Part of a small language model's weights.
Size: width 192, 6 heads of 32 (2 for keys and values), MLP 256 SwiGLU, 4.97M parameters.
Architecture: RMSNorm before each block, rotary positions, no biases in attention or MLP, untied embeddings.
Training: a variant of SOAP for these matrices, 242M tokens, 3707 steps.
Each number is 500 + 25 x the weight over its row's rms, rounded and kept within 0 to 999. Layers, rows and columns count from 0. Numbers have three digits each. The size before them is the row's rms in percent of the matrix's.

# down: layer 2 MLP down (transposed), 256x192, rms 0.19, rows 4-13, columns 0-95
# gate: layer 2 MLP gate, 256x192, rms 0.207, rows 5-13, columns 0-95
# up: layer 2 MLP up, 256x192, rms 0.208, rows 5-13, columns 0-95
down4 081:524499493519545487499494456497504494480483508489486524421477485503463487486538493470508521499478516531525513513498514518477462508462531499481468451495455490518524513511502516513503527481510525530537491542472471551504489522492512448483479507516530510486494489495484492459527519527517515505
gate5 108:474539508498517458521489511514499462532516486470505495458468479461520488514508493510457498532501488490530465518493485494520532479485481487544495465502546475538521500566481510484474476484494546504452477484500456460546548505560478466475510552536498485525521526489489501495477499500501483541
up5 104:499526510504501474507508507489501457537529479478500501492478471466520478510499505499460490524487503459540472510503493491507537479488490491535481471487554475552531475575493524471463492495478558499455462488494455468537538514566469481467527555528500487514523541474481494494482503494522483540
down5 102:493520488477444496537522486505535491501464523476483512489459480463527488529503511524478502462472477493548516505527500464478520471454516487497485479515538454499535533542512515495479508479477486514518453495512501480549516557487514498507514578497482481504495509493544488489488491435501491534
gate6 111:520488502477467509481477480476522499498459487489489522516542470490494497512483457500503563468538514465497529494481513484514453507463524499510528460528471571515472522526504515474485512536486493500519526510521447484495501477542470499494509500473470498504480494444482545531491551523513495465
up6 113:509503460492478494495501508482514529485463522466489546503559484504511509515503462503497557502545526452514540481466498488489455487446522500534516459506482565524479515542486508463476497536489508491534511521506473490499491455537485492487537494447476494498473494471498564531483559512509501478
down6 108:456450434454528490522495446516494480440532479533498513463494556525497516489528485515527484466498481516447482442495482514508482494470461542498461524532483516494527513544525503514501458515521493532498528503491505512520514550487473497544468501522508502486505518502504512510515469493490508506
gate7 110:516502499445522489491515504497444490523473539547481507519510483472439532552498466528445532508473497446502529479526520502537520548477534512501516521492537509522472516475527525474491514544462538434524522491514504481499502488502510487487476485540472493510547495496492500501478525543496491459
up7 117:523501477477548510476511509495470483507459543551493508493523488463451511530485471516463519504462520460496549505524505513506502522489567477501514493495531500489467508490532495474488543558472522467507520515513477459502495471506522474522476501514494479538515502500493478506503518522498499471
down7 108:449479499515453502513506491511519506492535433462516485506486507550512483482528536517518499524522505513487513512477496441508480500514440543499487520512486500516503499532464537522540469439497484546528510508516507523491496515522471537479538507476516535464488491475508516484513489475499510496
gate8 114:463508479492480520538500516491452492509460450568521508471532503481501476484494501508473523511474559505490520480488503502518481501510497530505489491512533477514468493460479473548512508503547474482465496505467498466501499498467489485527472475544541483498473499491549480489490554486507490474
up8 123:492484525525518477475471476496478449509468508481501487476471533470549546529558510503517481533528498480525483529530485469476495462503488489441476476509465513521481467513493476519524466502484515542539493471538486503536528481488475526492557504503544493489530498503471528529528518513507512489
down8 119:509510488532521506500504493533429474486509470533495483534536530515460477481504500515529531475527513502458477484481447512559500484450504500531521489496535475475503461525522515519503502508510499499461455476512567499486495465501476503504445511542483497493532499519518464478513482463540515477
gate9 105:503485450502495527483556456492498470507517480554500539482507510517525486508492511508495522510528509505549572526522555492509522532485475472510460485481562542494508533491528503468475445515519497480510529505517492503500506496573524489508523514518518484473539534489517467489513528488469474537
up9 106:531476494537504513475551449515494495508515487511488512483501496514527500502499523503476548524535512513563531534523560525509534521487485475514469489474540549491480527478506508490470463526503498474498535523519495498493497493550514503524512502513508488490531535502531480496522532459450501558
down9 105:497499525510459475495497525489508483524520471486533513482494490445539473527479448518520497490509530502501498552489527524462490460475478451472489495512513505471519510443512477500439503495499482472483509492501503535499498524537502464504523485458500478475480512493506477489472536457504482497
gate10 099:497507517518531473492499525457527529496485490495498496510478522483544486508534465500468501454517514489498514503484536508483521504515495491480476526531518482508510499498511513452453506522473486474483537458475477495516497534519518509510537523456519503484461521505491519485454474503468472527
up10 098:495466545487547505485501507474502531475495480467494496481478554501544516520515511520505520500524493509515471475516539487487536483515491518521519504512486495508552496535473479465482491509449465515467527477494512513509511536482496529541524486465487517483472498511506518450500506513492476499
down10 100:504506524530490514501483517515452480530531494488511511511479522476478450511482439492509508539503530474477485483462455475548542502471480473493464503480486487515460528484525558492537482467483497489508494507508492513479505521512462498504524459536551468517551513498518494506483494514513497507
gate11 094:516509487491502524526513501512501459512520501462501498457517490500513501547512517498503528462516509511489561508512537486521546506478494461502499534489491557468500490474462535472520460483473519466466489518480493528510507501518515511512499522523498491549539486517481539461461503507493504449
up11 096:484495522537521452495465521495530534483480486529500512553504520498472521433487499500518490518502497510512443496480453501491471488500534524482498470516500449543491486510539485523517534511528495512543483492503532477496491488468517504479498507482472487467452543500511486538538488510496493564
down11 093:510450506519520515479525487526483466491509527496480515472530497516500500489497442497475538552494510492538529509516492491522508529515501516497498440510480494516508500517506493486532482524489493484456493533527464495459489502461492503512474485492526525459455509503488496506451466530502518488
gate12 100:527525455474477512480498524454530478500518530519499473508509526469524501497553465453469507537475535468534486495483505478529470508498513526527494465462478529539437503503482457508527504484508478453540547484533501486530484478524522473479520500508503508504495533520493496503470531492517560533
up12 101:514532509499439506456479521469524477523525523510510498528508520488474510537494497523499542483494530478492494525506478490515519549535553486452512443519548498498479487461509516492502524484496506555532535522481494460491495485520508469521515452509513494545490519538519491503471496469545528503
down12 100:504522466496530497514489508532492507499495455479475502459458478528465523519462478467493516510529475489487522469497485508515528501492532485505470495500519523488537530523479552503472501521525514536493469474485497505539521475426506527494487527488467522485509477521477462505531477493506461477
gate13 094:486526465473529505510518492514515510505460486473455507488534526498543444466495490508444547480499474456486500531510524485527482529470527480522486536473504516491544505490460468496442488507507497494551504478477508503471487527511524551524487490488516535503527545435520496481530467466512440469
up13 089:488488522509483487487488511530494531509507525535520506575510469503474515520489484511549478493531515541513507452477494512480530497520478515473498488503487477499470528482551539479500510502483497503465513502512523499542496521483496478482514511537506479486455450525497501509455548498471508522
down13 095:561462539496494504431465471460458540507525480510517497493478491520519502525489544490519439456534522527490505481474495522525513490520496506503471484512478488473507506485502529493513504486526485543472570521527469514550502492523504475475501529500530466464465517483508524525507511520508500456